Weights of a small GPT-style language model, trained from scratch on English Wikipedia: local attention windows, 8167 steps.
Each number is 128 + 32 x the weight over the matrix's rms, rounded and kept within 0 to 255. Layers, rows and columns count from 0. Numbers have three digits each.

# up: layer 5 MLP up, 1536x384, rms 0.146, rows 703-728, columns 48-95
# down: layer 5 MLP down (transposed), 1536x384, rms 0.0547, rows 703-728, columns 48-95
up703:167146152090093072109111162152098131157134160122099184177162103163136133108135159114125119141122130150130145130101109158113116127134159132134095
down703:194114153152144112127124165103119119166130131156154111139117119154142130149125140167142207145134118150161122130105121080126140131152129098139142
up704:138172079089093094149125132145132119136074098153118143154155140144134133139109137203099135119141091166171133179136111165165160124145083123136163
down704:116129087092154142145134132142142119118124196150158105173126110145165145140127126126195191117135121157140139167176098159096116106163169113118134
up705:174129132114157167162102119152129166167096160119091160142166120114134141107135083148117131139126131156107125118159148137161122118121166118122148
down705:131079154169144128139174079166109157133140132133170155110075104135086128127138148102092187129174066142134185128118095149180131115115115134115140
up706:143127168126103058083127115134107131149161181125113189129133088090130093133089162108117163170124074123114116082093145143160164124159095094077110
down706:161129100129107130137117080127167131101123124168118122149088156129099125158120162094160137123081123097129137099155109101110126103052104116094103
up707:120172121140181149181126132059133144159084147102146109169143103189182176133117103143134090142095113134072125159113160123107127145160135169092112
down707:160106080116102142130145083098092192121151126117088104113086131156154118084133102138138135133149112104139130163183079109112187114104136087090138
up708:144135150107099117168107142120139156102112106168121130177065131096056088124119132152116142082106201099143117142119095146152110199145076137110094
down708:110115132114129135132123166139130117065132093131136103164089169117217135105137130144103055100123115137116121098086084166114158101129132115100142
up709:133097122097094161104130128134104193111098120127105115158113117142115146090128168123113177117149091086142109134108147166136135156037082126149135
down709:126106176166113109098110086104119108099106113145125109085144105129180129145141072155141119142106125078167155114173129136087198148112104131115158
up710:151161127107060129123067083150134082128173125137169105160159149112120129152125100093061175093142133108095124133166068189129137180130185157147123
down710:158137170151113096165139172127140060132124161094176116084126079132103083143098134162105077101127158166051098096059128140140152126133167143142137
up711:238122131136129117098203110194104123191144213143136138105126154137083085057165112063146155179089135134137185143092114088135139154116090100111134
down711:124109132165142150150110073076088110135169142119160123165156101217135166056124142149173186150125124149142138135097173067201088147092148189163126
up712:143141141135114095114164217140144137115104071104138107146095098094152111186176142075145161173184116155169135109130133108043101122163183065189100
down712:171139140078173132065158105142095108130157068182137190101070122134108113109173176176146201162189117091161164101173161134148192157168111123148159
up713:126162181095139064158177074123127145106146152128144143165124101213091158150124110129110169118131143165137137119135074139072126089134107100103072
down713:109106115118129105151126146114139079113117142108142095198105128102149108075124093158125223148159118108122123143131137132103092135159151153137143
up714:158177173149139125137156091121064109177162067149145132089131133123084144119150091152093160143126095175137126124077149122117148102175084094125149
down714:132097128083082125098130135105142103121069085155197104110092098116133095152097172089129058133115110152160109093102117123118079182129059125143153
up715:078126137095065173077158083133104099137212125103086098090117055120149177166090094150094126066088152105158096061115128146111121130028112141123135
down715:126165114088139068118177157116102132133114116132094130110106123123161096149064118115132145095133116129178063099135191133106119097173146144156096
up716:154124185090118107155058093127156146148110131051142080115145150096173140111129139128115141169082145115155096097173084130091139095129099132126144
down716:166116190075138048192113110163144205094097161171132157137125098119148110117091077130124085134115141089102086125146106104118120123139139078113108
up717:118104152110076174130147133136144156132185124112122150164146092148108108118098122156101178117139128083133135055135102098152173161127204131129157
down717:145119109117106120170175133189118112082174077149111109165117140117137143132142133086070235116106116107159132158119099075139116101186093133111113
up718:139118191161126172091090076122162164189150161119162108098167183169163111106175133108157174141214078113104108106092160102151083147057170083105131
down718:087117129100156105096089130103149126148153133080132138118096196059136126159155145105158207100091112102165080164167079134138113100105084093143099
up719:103137092142144112083151091125109086095105150160188102081126107154088088081121128160149157147147104127116137147125159130109151169162100057153127
down719:179118105074130177065112080046072173107111090053152167116165135121102100144148088141126093117171105145082156137108173144136128138081175080058142
up720:157126134109105161168139150098133189105119100141123154185115161119125113108113142100134105128084135190175127146124144142129055099094055157179117
down720:136156194137115081121087136117117118104097134145101118128128107131146174159112160163134148133145127100199121110165162114118146150092128184118170
up721:125122090168112120117209074175132173127121184131133205182041177068166041208138178170108173117119170129123131144129088128112066138163103103090104
down721:148150170149110092212132140152099096143144128139152156092138121091073122118125154140111252144120181105062135116141116077125151137140140137147127
up722:132117093032165089128141127163144186170178137147134170126133128225144074162120116118129140125150096126126133062142163139187153164182192181111165
down722:137132070110094123111151123133174113132136084164131162064070074065114176127085100132140173142135132150144108187171092062132131139124088120158152
up723:177181107134107156133059154128095166112076087104177160117157084142103111116116073063171138132157088109020083131114069165150063188126132086145133
down723:151133148175111161100150108130134116052068113166123073134082116183107078102110139126145090079143148134152159126121098118143124073150134100143131
up724:141194069136106119069095125098108139081144112105184113213095116161179102123061106164110101146087170109035115121089133095184130128101104190161112
down724:166134135053128130131146089103169079154138101209137062120192141072155134063139155096141066091101064142160150131172185147138083147106163074124108
up725:148187127110117074085178140080144141187180068123156107117069134162107114153091117143158155140117076152192078120130106125119105134131174110116121
down725:145130061149115131136140147118080134097094125173107169073130143152092168119084114159142102162144160125152160145101103159179140137127120162167145
up726:139089100081107146151135131113140191096163207134199134083127102174163151174087130128123146134136115190193085083148169080166105129102118166138121
down726:184084111113123116139106142185146128133156159105125098112159108087160141060137169148099123096117169140140123148071119086092099190100130094115100
up727:160125097153066116119125128132134091152099082066082122111181082168144103083152166162181160138148081107117122113155153151104153173130131119153067
down727:147155137118140095118124106136172133124145164129142165110151151142098154129157087134125193124106132178148097089095131128146133089125122173179156
up728:139145106164066130114100119149143143132119122183104141129091114120117097174157121136113175165113173154114169147142113121146134111132211125107141
down728:122154109147143121111123121155163153121044162160146103138145171138201147161126192125171169150130079101137108126167159118116124193101052167115132